Each number is 200 + 30 x the weight over its row's rms, rounded and kept within 0 to 999. Layers, rows and columns count from 0. The size before them is the row's rms in percent of the matrix's.

# layer 4 attention query, 128x128, rms 0.249, rows 47-63, columns 0-127
102,198,182,263,180,242,167,213,230,202,163,196,205,209,248,181,220,168,162,251,224,215,201,134,242,220,191,188,275,165,188,166,244,187,183,227,217,217,190,178,226,192,230,215,196,251,213,256,202,220,214,242,220,241,224,241,172,218,221,209,187,177,188,171,212,228,202,211,193,238,183,191,202,155,208,205,190,238,214,174,229,192,221,170,187,200,202,214,235,261,235,158,234,184,170,189,154,213,129,226,229,187,111,175,209,212,238,194,204,150,207,179,259,202,200,165,205,201,239,261,145,199,197,213,164,191,236,185,216
099,193,216,193,273,178,208,198,214,208,237,138,115,205,211,248,204,216,140,199,195,163,225,272,217,183,226,229,158,207,255,177,191,214,230,222,192,178,224,247,176,180,192,247,194,201,176,186,206,177,199,190,202,202,243,186,154,177,190,155,217,190,206,155,223,223,218,162,213,201,261,201,194,166,199,180,211,197,163,216,188,207,225,185,212,138,173,208,161,254,202,271,200,173,162,270,221,152,218,200,180,197,220,208,182,201,210,173,198,230,223,174,188,232,215,202,151,175,264,181,202,210,194,206,211,181,186,120,222
096,177,204,216,245,173,208,216,211,184,171,238,183,190,223,211,198,190,164,214,229,196,213,172,200,188,182,186,216,200,255,180,236,198,186,268,215,212,202,199,213,189,133,176,172,228,213,260,223,154,167,201,251,211,218,173,139,237,227,218,176,236,167,185,168,165,233,200,205,221,229,179,220,213,211,242,201,186,229,136,252,142,207,158,214,182,192,171,174,162,212,257,189,157,175,190,252,208,226,204,162,282,203,179,200,223,177,230,147,189,140,202,184,233,195,248,236,208,164,211,169,192,167,172,194,176,131,200,217
097,202,199,173,207,153,233,208,180,203,254,241,199,223,142,223,206,215,201,224,214,229,170,146,207,202,195,185,219,227,229,166,200,156,160,190,207,217,205,197,182,194,197,189,252,188,147,213,207,186,237,223,205,190,207,214,224,184,245,179,209,227,194,190,162,220,122,235,196,206,252,199,196,203,154,218,226,233,229,189,218,162,155,241,207,181,256,181,192,189,248,311,258,144,215,174,229,232,206,170,168,207,190,169,189,236,212,266,163,157,240,158,194,163,189,182,216,228,163,193,177,211,201,186,214,191,245,163,178
095,159,189,194,137,169,136,179,145,193,174,179,145,201,206,249,154,245,186,208,197,210,214,187,198,216,195,214,144,199,202,240,209,211,214,186,149,220,175,176,178,229,218,237,166,164,208,220,206,215,170,181,222,207,203,178,205,170,224,173,182,201,220,237,166,207,186,212,172,164,172,170,137,121,174,178,207,124,185,211,233,146,188,177,221,163,201,242,156,214,210,197,167,157,208,212,216,239,150,179,254,249,189,197,186,194,160,193,210,195,185,208,212,239,227,194,226,264,175,175,218,205,198,191,134,227,195,190,258
096,211,247,202,234,212,204,163,197,175,207,242,205,177,207,216,251,135,185,237,173,217,212,182,176,209,270,178,248,242,197,175,209,179,194,177,150,194,242,161,177,222,234,185,177,225,178,234,222,226,169,177,243,169,192,249,195,191,225,255,175,191,206,204,155,234,150,225,179,222,157,227,197,218,236,215,229,186,198,252,192,219,169,217,218,212,167,228,181,230,220,219,204,206,158,153,196,236,182,218,155,238,165,177,159,242,203,168,202,224,235,183,198,249,266,183,218,209,205,192,164,212,255,296,230,209,183,213,209
091,199,163,249,200,240,192,193,221,166,216,218,174,217,166,166,222,183,220,192,217,221,197,192,267,147,185,199,207,172,181,238,205,257,153,209,215,145,212,202,221,177,189,165,191,242,203,222,226,254,199,165,199,157,225,149,215,242,234,204,187,162,266,221,187,225,158,180,165,186,249,285,153,184,222,214,240,235,234,177,182,218,232,231,228,195,234,191,230,159,192,204,233,140,162,250,213,191,211,170,195,184,198,200,261,229,178,214,213,161,199,236,184,152,215,231,176,209,162,168,170,192,217,241,199,212,179,181,230
105,163,190,189,137,242,232,249,180,221,214,182,196,189,200,196,179,180,204,219,280,198,225,163,224,231,191,212,208,227,207,215,199,186,236,211,212,204,192,209,184,225,230,147,238,152,236,163,157,126,211,267,245,207,176,150,189,212,180,203,193,224,233,258,149,173,237,210,206,214,183,195,294,191,200,208,185,209,171,259,244,234,172,191,188,200,192,204,195,201,176,177,175,246,240,207,180,193,182,196,241,195,182,233,203,187,218,206,207,205,179,166,136,175,255,208,127,190,214,162,203,258,188,175,179,193,187,187,214
086,245,204,238,155,203,165,226,238,166,236,197,196,238,223,229,185,186,189,188,214,119,176,229,201,174,142,177,244,198,219,175,173,269,228,200,218,202,176,196,186,172,180,227,177,159,163,194,192,210,198,224,217,204,212,224,189,235,149,194,189,219,163,135,198,259,151,185,189,256,220,193,211,175,176,245,185,180,203,196,224,180,206,217,144,182,222,233,155,168,225,199,156,172,228,164,220,225,184,216,188,280,158,199,207,190,206,183,178,221,218,225,169,155,161,165,179,211,256,246,143,223,195,227,155,212,202,226,211
098,214,168,229,236,194,181,210,216,222,225,176,270,161,151,206,198,179,232,261,137,184,225,198,197,183,199,164,133,190,183,213,137,233,147,208,209,223,197,201,214,199,252,203,229,178,260,231,194,203,204,211,176,171,225,164,247,257,240,216,211,128,205,177,189,192,197,174,206,100,202,253,143,226,181,185,169,235,218,197,216,180,206,223,174,228,168,225,165,210,205,215,212,186,170,212,151,208,197,174,200,191,216,205,168,218,164,224,229,206,184,198,224,167,182,225,194,266,240,224,209,192,233,163,229,208,218,195,228
102,168,230,200,199,239,174,230,202,193,209,233,248,204,246,172,181,222,234,221,233,177,165,171,224,269,154,209,181,131,214,237,192,182,156,175,193,221,205,191,210,199,238,254,222,215,172,141,242,201,254,203,219,209,154,235,216,179,223,226,194,179,223,245,224,239,242,214,215,168,199,220,187,183,163,214,187,194,240,228,203,173,177,192,208,203,288,234,243,220,126,231,198,192,166,202,184,144,184,169,227,240,186,208,190,247,235,220,156,210,206,218,227,227,187,161,181,174,225,212,228,173,207,245,155,216,243,196,189
094,273,210,213,233,176,179,199,152,189,153,135,167,151,194,145,228,207,156,125,177,201,173,223,189,157,205,240,165,182,263,259,184,176,211,191,223,231,197,227,200,180,207,192,191,149,228,228,178,140,177,234,245,165,238,198,160,176,220,178,203,199,206,231,191,223,219,180,205,224,225,225,165,187,246,190,193,205,200,181,224,199,181,152,180,197,182,208,156,177,155,194,165,217,197,178,250,193,189,187,200,222,225,179,226,208,199,263,186,179,179,179,184,138,260,240,204,182,195,258,183,187,224,191,202,189,166,148,208
100,172,189,236,257,167,186,183,259,267,216,206,229,200,251,199,242,165,209,237,190,141,218,188,162,218,161,185,188,203,212,135,227,212,232,229,202,242,179,200,194,176,158,247,201,199,182,230,161,210,222,224,198,197,210,157,197,210,232,196,221,166,198,207,239,229,175,226,211,191,187,241,151,228,136,235,203,190,200,222,195,166,153,240,227,270,228,200,217,229,187,186,134,181,179,217,221,194,228,201,226,206,222,136,191,229,237,215,184,185,218,223,206,136,236,173,148,169,235,229,181,184,164,240,184,232,237,187,204
099,172,253,223,188,235,164,193,167,181,206,160,182,209,155,183,194,199,175,206,183,171,224,146,160,196,216,195,219,191,180,194,250,152,218,181,181,217,146,228,174,251,182,218,167,197,203,224,203,170,192,212,199,249,198,194,154,239,167,165,206,275,197,185,219,181,203,207,311,192,218,187,236,225,196,224,161,149,151,241,176,237,134,181,212,181,178,193,190,214,208,195,236,177,179,185,212,231,169,197,204,217,172,172,270,222,246,259,210,195,227,230,222,166,191,170,221,186,258,185,162,203,216,187,220,202,151,176,213
098,194,238,208,217,183,200,153,193,218,213,172,175,206,225,143,173,197,194,212,190,196,236,196,188,232,272,183,203,213,192,198,190,203,183,149,169,229,208,199,189,187,182,138,282,193,202,232,242,231,222,122,181,189,109,194,187,217,210,240,227,163,177,164,210,137,155,150,220,218,166,200,247,180,239,188,207,193,135,201,161,203,184,176,248,188,237,225,165,244,233,178,178,200,192,204,230,151,210,254,169,252,203,206,245,178,261,189,198,164,178,197,218,176,171,196,197,205,219,197,177,228,204,199,210,178,194,213,225
107,192,169,216,182,207,280,198,201,208,205,226,184,223,216,233,181,253,234,185,222,220,195,208,217,171,146,196,213,188,229,214,171,190,193,212,178,229,171,145,175,163,161,204,206,272,161,194,240,239,216,219,145,217,201,162,220,222,269,166,248,137,179,148,195,222,225,155,227,184,215,213,174,198,243,231,207,157,187,137,162,201,226,236,155,249,169,193,186,143,171,205,198,172,190,209,174,197,190,166,201,177,247,202,190,183,170,187,157,188,189,135,204,235,235,192,222,155,185,218,222,182,237,192,209,208,240,164,208
102,213,215,198,176,228,188,240,252,259,266,252,226,207,212,189,204,195,228,221,178,228,215,233,210,224,209,186,121,180,191,228,195,169,201,200,234,208,195,189,245,199,240,197,229,191,151,143,196,173,161,186,208,175,261,253,208,232,170,186,244,174,235,217,197,239,184,231,166,134,200,231,210,189,248,182,182,232,191,162,136,144,192,234,224,191,254,176,214,218,172,173,225,192,212,192,205,249,186,175,208,196,178,176,183,202,209,156,205,147,200,192,170,220,142,167,143,186,190,171,188,160,169,226,194,242,213,191,224
# layer 4 attention key, 128x128, rms 0.236, rows 47-63, columns 0-127
103,235,175,233,195,219,184,248,189,218,171,206,258,130,227,176,246,194,218,222,140,202,247,124,245,198,174,214,179,189,222,229,223,195,165,178,224,209,182,193,188,231,186,163,230,250,229,253,230,203,206,222,219,189,264,222,183,217,170,190,165,176,214,169,230,263,181,187,203,182,174,144,197,184,165,200,226,212,224,182,170,218,203,167,225,226,167,190,177,210,225,143,194,177,267,160,144,221,145,196,211,162,160,202,170,161,252,194,211,188,180,197,192,226,218,197,203,206,191,222,145,206,178,198,191,237,204,144,225
105,158,214,202,211,194,202,236,179,215,208,222,185,191,143,187,199,212,225,202,230,206,198,214,169,225,216,157,214,214,216,208,176,155,219,237,218,211,170,227,221,182,223,160,200,231,187,190,166,182,247,202,177,222,234,208,224,217,177,168,225,200,146,171,220,209,232,242,144,200,221,194,186,156,248,164,213,192,216,221,223,266,220,221,195,196,197,259,230,164,154,221,199,260,165,199,261,137,194,207,240,190,196,252,201,219,213,175,153,263,147,167,178,201,194,221,212,194,143,194,172,278,151,165,134,220,205,154,193
102,192,178,156,214,178,239,180,192,231,236,142,242,224,129,192,213,185,243,192,179,218,185,225,176,235,163,189,213,125,228,176,199,169,205,212,211,232,239,215,181,235,226,229,198,164,214,214,234,181,217,199,190,181,188,185,221,232,236,218,159,234,205,226,203,215,214,193,196,216,224,269,222,246,131,164,213,163,226,172,221,173,187,190,138,228,254,148,193,218,205,194,153,202,202,175,231,215,159,205,251,198,226,200,260,196,271,192,206,185,226,163,182,121,176,187,181,205,171,253,212,166,211,183,229,204,190,223,186
098,183,173,133,214,186,222,237,245,190,220,166,199,227,177,177,216,184,191,206,169,229,164,190,245,168,195,193,210,200,206,164,211,211,188,229,252,224,201,196,234,216,168,243,205,200,137,181,220,216,250,190,276,206,194,150,209,206,212,202,174,224,182,115,211,249,198,248,167,204,204,200,237,244,227,260,183,228,197,232,236,158,201,155,201,267,223,171,240,189,166,231,186,226,210,198,236,199,189,176,213,207,164,224,237,193,199,175,143,251,225,176,168,164,211,220,202,231,261,189,207,256,223,206,177,209,151,195,229
096,173,251,196,152,159,202,141,204,159,174,163,244,232,150,216,208,257,232,171,189,207,214,217,196,229,225,235,174,217,190,175,183,276,235,173,155,240,143,170,209,162,182,234,216,161,212,164,173,227,211,158,232,233,199,230,227,175,236,176,217,239,184,212,213,196,214,255,208,236,223,223,200,244,194,259,215,238,204,235,178,221,177,207,184,186,200,257,157,143,225,181,181,147,185,204,221,182,213,222,165,195,180,226,136,241,177,197,197,239,211,227,206,204,207,190,176,172,211,199,220,189,231,162,141,219,212,234,201
093,211,166,200,185,246,250,203,259,162,207,170,214,220,214,188,167,164,209,224,214,173,202,195,209,258,215,173,140,171,210,201,162,235,244,216,111,207,227,257,200,219,225,223,202,206,224,189,199,178,176,221,166,251,191,208,219,184,200,157,192,239,153,158,206,163,197,211,154,222,221,200,150,218,182,267,204,235,204,230,164,210,217,213,206,201,198,220,225,183,250,200,214,170,246,224,206,219,176,152,182,182,149,184,189,139,161,139,162,163,204,178,171,238,198,188,160,222,242,196,212,224,191,164,248,163,235,201,222
095,168,179,149,247,202,252,257,202,221,211,180,116,204,222,208,201,213,205,184,201,173,190,228,189,254,159,198,167,206,213,194,211,189,170,221,207,243,193,173,215,178,147,204,201,211,246,195,177,211,212,201,219,200,202,136,263,234,241,168,214,184,271,224,237,179,164,220,188,168,217,232,189,157,137,220,219,163,224,207,229,157,219,210,224,188,190,205,206,225,195,165,202,186,184,189,202,214,207,150,217,186,148,206,229,199,153,229,184,159,224,241,193,161,180,187,202,215,263,275,219,182,233,257,161,231,231,175,227
103,200,244,180,186,253,220,193,176,187,164,224,185,160,201,213,157,234,146,215,202,213,207,196,225,149,174,292,185,232,225,244,233,197,198,205,229,206,233,222,188,210,194,222,215,189,181,246,182,170,168,194,187,210,193,229,211,175,166,196,166,264,200,247,245,120,208,235,246,171,186,225,163,170,204,193,186,197,187,205,217,205,203,158,126,224,167,254,203,155,175,176,138,197,229,213,255,224,204,225,241,199,181,270,159,148,213,157,224,217,191,238,192,201,197,196,229,219,222,170,229,220,183,193,161,204,197,211,208
106,177,181,191,201,215,178,196,225,236,173,220,211,181,176,165,166,236,252,183,152,162,174,170,210,201,226,173,229,203,189,223,212,171,147,194,213,192,249,198,179,200,179,146,180,265,176,147,245,116,176,169,241,196,188,213,237,187,179,246,232,194,168,171,138,253,188,232,185,162,184,172,236,198,246,184,135,210,230,240,177,162,212,169,237,201,180,214,190,233,133,205,186,215,152,185,165,226,191,191,172,210,168,217,180,194,200,182,195,215,243,146,243,214,210,205,186,224,186,151,174,236,231,197,165,218,201,234,225
105,182,161,162,229,139,200,159,139,172,158,216,169,214,186,219,191,173,171,192,194,146,164,195,194,260,171,158,170,171,220,199,165,216,210,144,183,248,155,164,200,226,176,159,188,143,212,246,200,226,173,216,224,207,215,155,216,207,217,196,172,174,163,161,157,233,173,223,182,172,166,194,189,180,212,202,192,199,165,221,200,183,187,225,181,249,197,222,163,246,199,256,207,174,223,131,208,195,177,178,204,227,217,138,168,207,154,267,190,216,188,234,158,228,187,151,219,209,199,174,180,192,174,202,147,208,150,189,183
098,241,273,244,206,249,152,171,225,233,211,207,226,204,210,218,231,167,171,264,251,191,182,207,237,224,248,215,211,246,215,176,170,205,164,191,194,246,234,240,211,177,177,182,193,201,144,162,195,216,205,181,232,181,200,172,229,196,262,194,173,204,229,159,185,257,190,245,239,170,235,208,200,199,177,241,204,207,236,139,208,172,264,195,174,164,216,251,217,224,180,157,226,179,182,205,277,184,212,219,237,173,194,184,173,159,216,203,217,157,211,169,189,227,170,212,204,221,212,219,176,225,180,225,154,196,204,189,150
108,215,210,180,224,153,185,220,190,164,237,202,180,210,146,242,236,234,196,191,165,234,245,205,216,213,162,200,188,190,228,194,189,202,205,154,205,196,214,209,206,207,185,184,150,247,217,164,245,178,191,210,221,210,205,185,206,192,149,210,191,220,231,214,114,163,277,179,202,166,238,150,262,225,211,187,187,200,201,182,195,192,206,238,223,246,199,202,196,123,235,185,220,242,183,229,221,173,199,214,245,235,195,253,246,218,242,192,139,210,249,159,233,230,274,214,188,227,197,196,191,216,182,240,186,237,199,261,211
110,190,165,206,195,223,165,191,211,252,228,201,202,223,140,190,196,214,189,210,154,174,228,177,239,184,166,169,236,217,205,259,209,209,193,213,185,198,188,236,238,190,261,201,218,185,191,235,175,195,246,195,219,209,232,230,206,238,220,247,229,215,165,138,157,263,219,284,218,197,191,192,164,186,225,191,199,156,263,212,204,174,194,248,198,264,221,188,171,197,174,244,235,225,155,225,209,249,194,185,210,216,222,168,238,203,239,248,197,153,189,201,232,201,175,231,231,241,190,231,167,233,228,268,200,176,241,209,201
111,166,226,199,203,197,227,185,199,196,218,195,197,218,167,193,205,207,205,159,202,210,163,256,238,203,172,204,213,163,157,205,232,222,171,244,188,204,188,170,176,209,207,199,262,236,176,210,177,269,210,152,173,198,200,199,172,168,219,237,158,214,189,180,210,145,180,150,280,196,171,155,189,197,192,223,170,245,186,191,171,260,167,178,181,175,217,228,275,219,226,195,156,204,256,129,194,213,191,189,181,188,128,215,171,176,199,246,191,168,196,207,182,229,175,218,202,152,170,198,222,221,212,194,126,177,229,230,149
099,170,228,226,236,240,222,198,231,235,199,222,204,151,225,200,210,217,201,169,184,236,182,225,256,248,235,274,198,225,220,204,212,202,179,260,186,175,187,199,214,209,180,177,202,229,182,244,137,243,181,179,124,233,226,196,166,212,164,244,270,204,230,144,199,233,204,189,241,216,281,237,224,171,137,189,207,170,145,204,228,201,195,192,171,178,216,190,254,231,218,204,199,192,253,210,196,184,201,213,172,242,141,227,201,211,186,228,182,190,182,173,218,207,234,191,207,210,172,191,213,184,219,215,263,172,173,210,198
104,163,233,213,222,191,175,209,161,206,222,200,198,231,203,198,199,200,221,179,187,217,216,122,178,185,205,169,219,131,259,246,239,179,224,232,126,222,188,214,197,195,175,171,203,164,199,217,201,234,214,138,234,191,208,202,177,227,203,159,221,151,157,236,171,232,253,156,134,195,178,230,221,182,188,218,251,184,236,132,213,171,212,207,224,204,187,214,200,169,224,217,182,186,154,210,199,182,206,158,209,187,201,147,232,222,190,169,236,260,237,210,160,230,201,185,209,259,242,214,146,208,235,158,212,212,175,200,232
105,214,221,178,174,171,190,200,204,178,164,145,236,224,232,196,237,145,180,217,199,205,145,196,162,225,194,213,200,207,161,211,171,166,145,231,264,204,152,219,182,241,219,209,151,205,164,229,186,163,208,217,188,208,238,197,215,214,255,207,197,219,226,172,216,218,211,213,215,136,187,211,139,191,214,221,202,213,252,213,215,164,217,197,235,144,183,241,198,187,238,191,185,216,179,206,192,196,191,210,241,205,169,211,121,164,173,171,189,220,171,183,228,242,172,199,193,253,183,186,288,235,229,277,162,187,153,199,204
# layer 4 attention value, 128x128, rms 0.251, rows 32-42, columns 0-127
100,190,208,193,184,214,184,166,223,175,235,197,173,138,183,246,205,202,157,211,226,195,209,239,183,120,211,202,201,211,193,147,201,212,212,205,237,198,195,203,207,164,174,204,242,128,218,194,165,184,172,181,229,202,197,200,204,205,191,202,223,197,193,161,202,154,260,235,207,203,157,150,145,164,151,214,198,218,208,157,230,194,134,177,193,221,171,217,172,206,208,178,229,152,182,150,170,166,201,231,208,137,183,214,197,169,195,204,228,234,222,153,242,220,199,201,200,212,172,152,208,254,235,226,313,227,224,195,200
096,209,221,184,159,182,238,177,202,181,211,240,191,199,194,188,223,158,201,172,149,166,241,266,200,196,206,239,200,207,181,217,154,208,231,188,233,181,193,174,130,157,224,155,187,184,143,140,199,265,237,138,179,203,150,250,215,199,238,178,235,186,209,220,260,158,183,204,209,228,193,171,150,207,181,173,227,218,279,171,194,161,196,192,186,211,205,150,234,195,222,195,252,166,232,210,198,184,148,191,194,190,208,187,197,200,164,217,129,226,239,209,197,193,180,190,225,270,218,199,219,192,176,228,200,201,211,178,219
101,204,191,222,180,186,253,237,238,271,143,128,226,247,230,181,222,244,142,217,211,182,257,216,250,257,148,208,215,209,171,190,225,198,206,199,142,194,210,193,274,232,181,190,205,225,211,199,212,218,224,201,196,217,213,194,241,200,219,179,200,217,163,220,229,185,219,191,213,222,174,169,171,222,193,141,199,205,230,170,181,201,143,125,211,201,181,185,185,228,156,206,183,179,181,174,204,146,212,212,185,170,244,195,120,224,212,217,168,182,200,189,212,143,206,230,187,226,198,212,232,195,195,149,204,152,220,171,204
104,164,224,191,215,250,238,232,194,196,228,247,193,218,210,184,200,207,207,180,152,118,175,165,215,273,217,145,209,150,183,198,234,183,205,159,232,231,178,209,182,256,197,202,207,180,220,232,186,164,204,176,175,204,193,252,239,153,235,192,190,230,187,191,169,209,221,196,181,168,197,204,204,221,187,176,193,194,155,155,178,176,171,204,173,231,236,212,186,188,218,211,222,214,202,191,155,217,204,140,207,209,177,163,232,202,173,214,183,180,201,207,238,182,139,164,166,141,139,211,254,251,162,186,256,148,221,235,253
091,232,165,215,195,271,202,199,223,246,152,184,195,164,118,219,211,196,177,192,203,154,193,160,171,183,196,200,228,213,160,169,146,197,137,204,216,203,164,242,228,268,178,239,242,253,244,208,212,235,160,204,152,199,167,226,192,194,142,206,207,214,227,184,153,245,182,174,209,253,179,224,245,183,195,217,258,201,200,228,201,236,163,203,157,196,220,225,262,189,189,172,208,225,185,220,243,211,180,185,217,195,213,195,174,209,166,178,204,240,207,249,215,224,238,245,202,216,185,203,262,212,189,190,197,244,204,172,204
109,158,236,236,223,259,163,165,113,120,179,241,194,183,230,239,204,194,152,180,219,141,166,256,213,165,186,211,249,239,212,220,211,220,191,187,230,217,213,207,187,154,212,186,150,144,184,131,221,195,214,176,229,166,192,146,215,208,197,191,195,215,209,195,200,245,214,240,196,178,234,175,187,206,170,173,208,181,194,230,210,220,180,223,210,186,177,217,147,247,211,235,174,216,232,157,230,226,236,250,210,202,193,249,138,209,227,210,195,228,188,189,168,185,176,176,194,185,143,212,196,229,189,184,240,207,175,219,197
122,183,192,148,222,188,196,202,176,220,175,241,181,256,204,194,231,243,200,180,191,154,223,229,178,207,195,222,205,170,193,164,185,196,200,209,191,206,184,206,244,161,224,262,208,283,208,206,208,226,182,222,203,229,202,181,166,192,217,199,201,246,196,174,159,159,213,147,226,220,190,153,169,204,250,214,232,127,200,201,245,176,169,173,230,257,216,154,190,181,236,189,160,118,139,239,222,149,159,174,241,199,199,191,179,214,220,222,165,199,178,180,228,137,219,231,201,248,219,215,229,182,188,207,235,235,219,213,240
097,146,187,227,155,197,233,198,229,224,246,204,192,196,243,188,207,192,236,163,193,231,217,199,191,211,208,196,219,238,264,163,167,199,211,236,216,149,200,272,165,183,232,170,220,240,189,133,163,214,263,174,188,217,172,185,227,196,161,169,237,200,240,175,250,225,203,204,254,224,184,153,220,217,125,228,206,226,175,222,166,215,167,247,139,250,222,243,263,222,168,145,201,190,222,208,211,205,195,177,222,226,179,231,210,236,149,213,172,194,179,189,193,194,193,181,133,210,178,203,195,191,172,201,206,203,188,187,208
096,207,181,195,141,203,216,210,234,197,214,184,179,159,254,195,213,200,243,126,219,129,274,257,236,229,186,231,220,232,131,150,230,171,156,235,195,203,238,133,186,199,155,200,176,176,201,207,168,197,225,231,170,229,179,202,177,240,178,182,164,196,227,179,154,181,171,171,198,230,235,261,189,187,170,183,254,183,229,197,177,179,218,213,149,210,249,220,220,199,212,174,226,224,225,188,183,227,187,165,191,231,211,182,173,175,196,153,172,230,151,217,218,215,197,192,203,198,218,207,178,196,240,204,221,193,132,212,211
108,217,195,164,194,223,192,182,233,239,195,224,193,192,207,209,249,177,183,195,223,246,195,155,218,187,247,187,202,134,227,209,203,219,154,211,209,172,172,220,219,205,195,199,231,264,205,194,230,222,170,199,193,222,192,188,216,211,166,211,218,241,251,202,162,180,223,216,201,223,218,206,238,187,217,138,228,218,176,165,200,210,148,154,186,230,193,154,147,225,217,182,177,191,164,223,245,234,160,183,201,176,158,118,226,176,166,264,143,213,235,220,171,183,186,158,187,154,168,167,215,183,124,239,209,263,211,205,155
107,225,210,212,229,166,217,124,192,136,198,230,205,201,170,228,147,202,193,210,171,225,204,226,242,168,267,174,217,183,188,174,222,203,147,214,208,168,220,183,193,205,169,195,178,191,260,214,196,169,180,169,234,176,208,210,189,219,220,184,209,264,193,239,222,227,249,236,166,248,226,133,189,220,213,221,273,217,197,211,213,181,194,205,241,193,221,148,206,211,150,206,213,175,244,221,195,172,216,174,223,203,153,161,230,175,167,238,200,171,200,169,200,225,225,189,298,211,179,193,228,223,250,205,233,178,174,157,221
# layer 4 attention output (transposed), 128x128, rms 0.226, rows 32-41, columns 0-127
098,183,160,158,213,205,198,212,220,208,212,238,166,254,199,184,200,203,208,239,183,182,135,196,203,220,183,199,171,215,240,236,196,191,175,245,195,212,149,164,180,173,187,164,151,229,244,138,223,241,216,228,200,179,256,219,184,174,241,217,211,208,194,237,222,219,185,191,150,220,219,236,194,161,221,199,222,229,263,185,217,242,234,149,244,211,221,216,185,198,182,241,132,241,207,254,223,203,186,167,183,278,247,221,271,187,205,211,198,217,209,239,186,190,204,166,185,208,202,219,179,144,219,224,146,219,170,198,239
095,196,175,193,256,235,198,225,191,233,227,204,217,188,216,156,227,200,152,219,246,208,208,144,224,238,203,142,221,240,226,175,236,192,223,246,170,173,180,242,240,191,224,181,209,240,221,207,213,154,178,239,211,214,193,155,162,194,125,182,182,157,176,163,202,161,183,145,166,198,229,227,205,270,193,217,204,219,150,234,195,216,180,189,179,228,192,248,165,232,192,241,208,244,197,224,173,175,190,190,222,265,213,217,216,185,229,172,262,140,177,207,213,200,233,235,216,213,211,178,161,217,192,153,171,184,161,234,173
097,181,225,180,192,244,145,204,198,169,200,283,212,184,160,184,196,155,262,179,224,214,199,206,184,145,230,207,210,185,154,146,173,182,179,223,204,193,278,229,176,135,196,246,172,204,203,183,198,257,133,200,243,148,165,172,179,217,177,230,204,255,194,187,230,204,137,167,233,227,193,223,245,206,219,220,198,205,188,236,201,186,213,262,183,224,222,227,223,188,235,205,260,240,217,186,207,228,194,235,150,245,198,232,241,192,207,202,212,214,213,188,211,216,186,170,202,167,245,213,174,221,200,236,199,177,173,213,200
101,173,198,180,137,166,248,175,238,199,223,148,185,199,146,183,209,175,206,217,215,288,188,197,169,198,164,229,207,209,216,198,176,193,162,218,225,193,200,163,189,138,225,201,174,185,177,200,221,186,179,195,214,213,187,144,187,224,170,231,194,231,173,195,201,216,222,185,166,222,245,225,191,170,200,195,201,189,214,255,204,201,231,194,207,151,204,186,256,201,148,186,200,173,167,187,211,187,210,232,236,169,231,176,155,178,243,182,215,266,241,195,161,266,194,235,261,229,207,180,123,148,216,173,157,247,174,189,161
084,198,221,195,187,143,130,163,139,159,256,186,206,248,187,220,187,191,266,168,230,247,222,226,224,248,240,176,164,212,205,217,229,218,239,180,207,165,199,176,108,175,236,213,150,165,155,160,167,224,219,199,239,215,226,176,208,186,230,185,209,202,192,210,210,171,221,264,203,188,187,193,190,223,233,197,125,193,183,205,241,236,216,170,176,221,198,188,214,214,213,165,178,202,205,218,175,180,242,230,184,242,242,214,207,218,210,184,188,220,227,134,170,196,189,191,177,203,228,131,206,228,220,177,217,211,234,234,204
106,207,139,227,180,143,185,242,209,252,235,180,193,223,210,132,236,189,231,241,182,245,178,113,187,208,219,201,171,200,201,176,200,168,185,229,151,176,207,172,257,257,164,229,189,201,214,222,167,203,210,209,232,236,257,240,181,218,206,189,223,176,250,211,186,223,186,212,256,207,197,204,180,169,231,251,205,204,199,189,212,192,180,181,221,208,208,161,248,172,167,190,200,170,208,241,172,185,172,170,199,199,156,187,246,193,239,218,220,175,206,195,248,196,249,210,160,201,251,228,158,162,199,245,165,203,247,145,209
110,219,150,217,145,227,220,203,194,153,215,203,234,176,160,117,184,149,189,157,178,214,188,197,195,211,190,198,233,267,181,197,194,170,190,175,226,173,245,199,162,215,193,184,190,141,196,199,203,198,196,194,191,182,218,190,235,199,143,228,209,193,258,223,194,148,166,254,159,169,195,234,207,259,168,151,192,236,187,156,155,254,200,175,194,163,184,202,180,242,191,194,248,221,213,203,161,239,208,210,164,200,173,230,205,153,201,134,252,222,200,208,188,225,199,169,137,159,233,188,215,204,202,228,175,166,180,173,222
095,211,237,221,199,155,162,220,198,224,170,216,193,202,162,206,180,184,167,215,229,232,251,155,215,232,147,202,186,144,193,192,222,187,206,163,129,219,161,177,216,220,212,172,201,182,215,230,187,235,137,231,237,209,234,198,140,210,182,218,194,196,167,282,183,142,243,185,110,188,201,223,199,210,257,199,193,133,210,211,242,179,246,187,170,212,226,196,155,198,233,243,198,203,183,176,204,239,174,227,208,225,230,178,208,203,223,143,201,200,258,232,201,183,199,175,204,184,219,180,228,222,172,190,202,164,179,199,150
101,220,173,188,243,201,205,205,170,170,225,228,202,200,132,172,219,244,204,183,170,264,167,176,207,149,209,175,155,190,267,221,127,237,196,169,192,181,146,221,208,191,240,204,244,200,183,175,216,153,134,207,181,175,179,195,190,186,192,202,194,209,168,191,182,197,215,197,229,202,166,198,228,187,238,184,155,235,139,247,184,226,184,190,236,242,192,180,231,234,219,270,194,175,139,198,193,151,228,226,185,204,230,215,193,211,205,247,201,140,253,182,206,197,212,217,190,176,211,172,193,153,183,176,217,155,227,262,190
108,184,175,205,186,175,213,201,135,214,173,219,183,213,228,210,183,166,224,221,162,184,202,196,195,227,184,209,240,268,179,213,160,178,249,192,195,210,196,206,128,187,214,256,141,135,217,231,219,183,214,233,217,199,173,214,199,197,227,182,217,168,178,231,226,211,223,244,183,180,142,180,216,240,234,246,190,166,197,185,223,173,269,251,199,194,204,208,256,180,218,210,189,218,229,198,174,211,238,228,221,242,231,229,158,249,219,171,294,237,210,192,202,187,234,273,216,231,183,180,222,241,194,169,179,177,217,194,228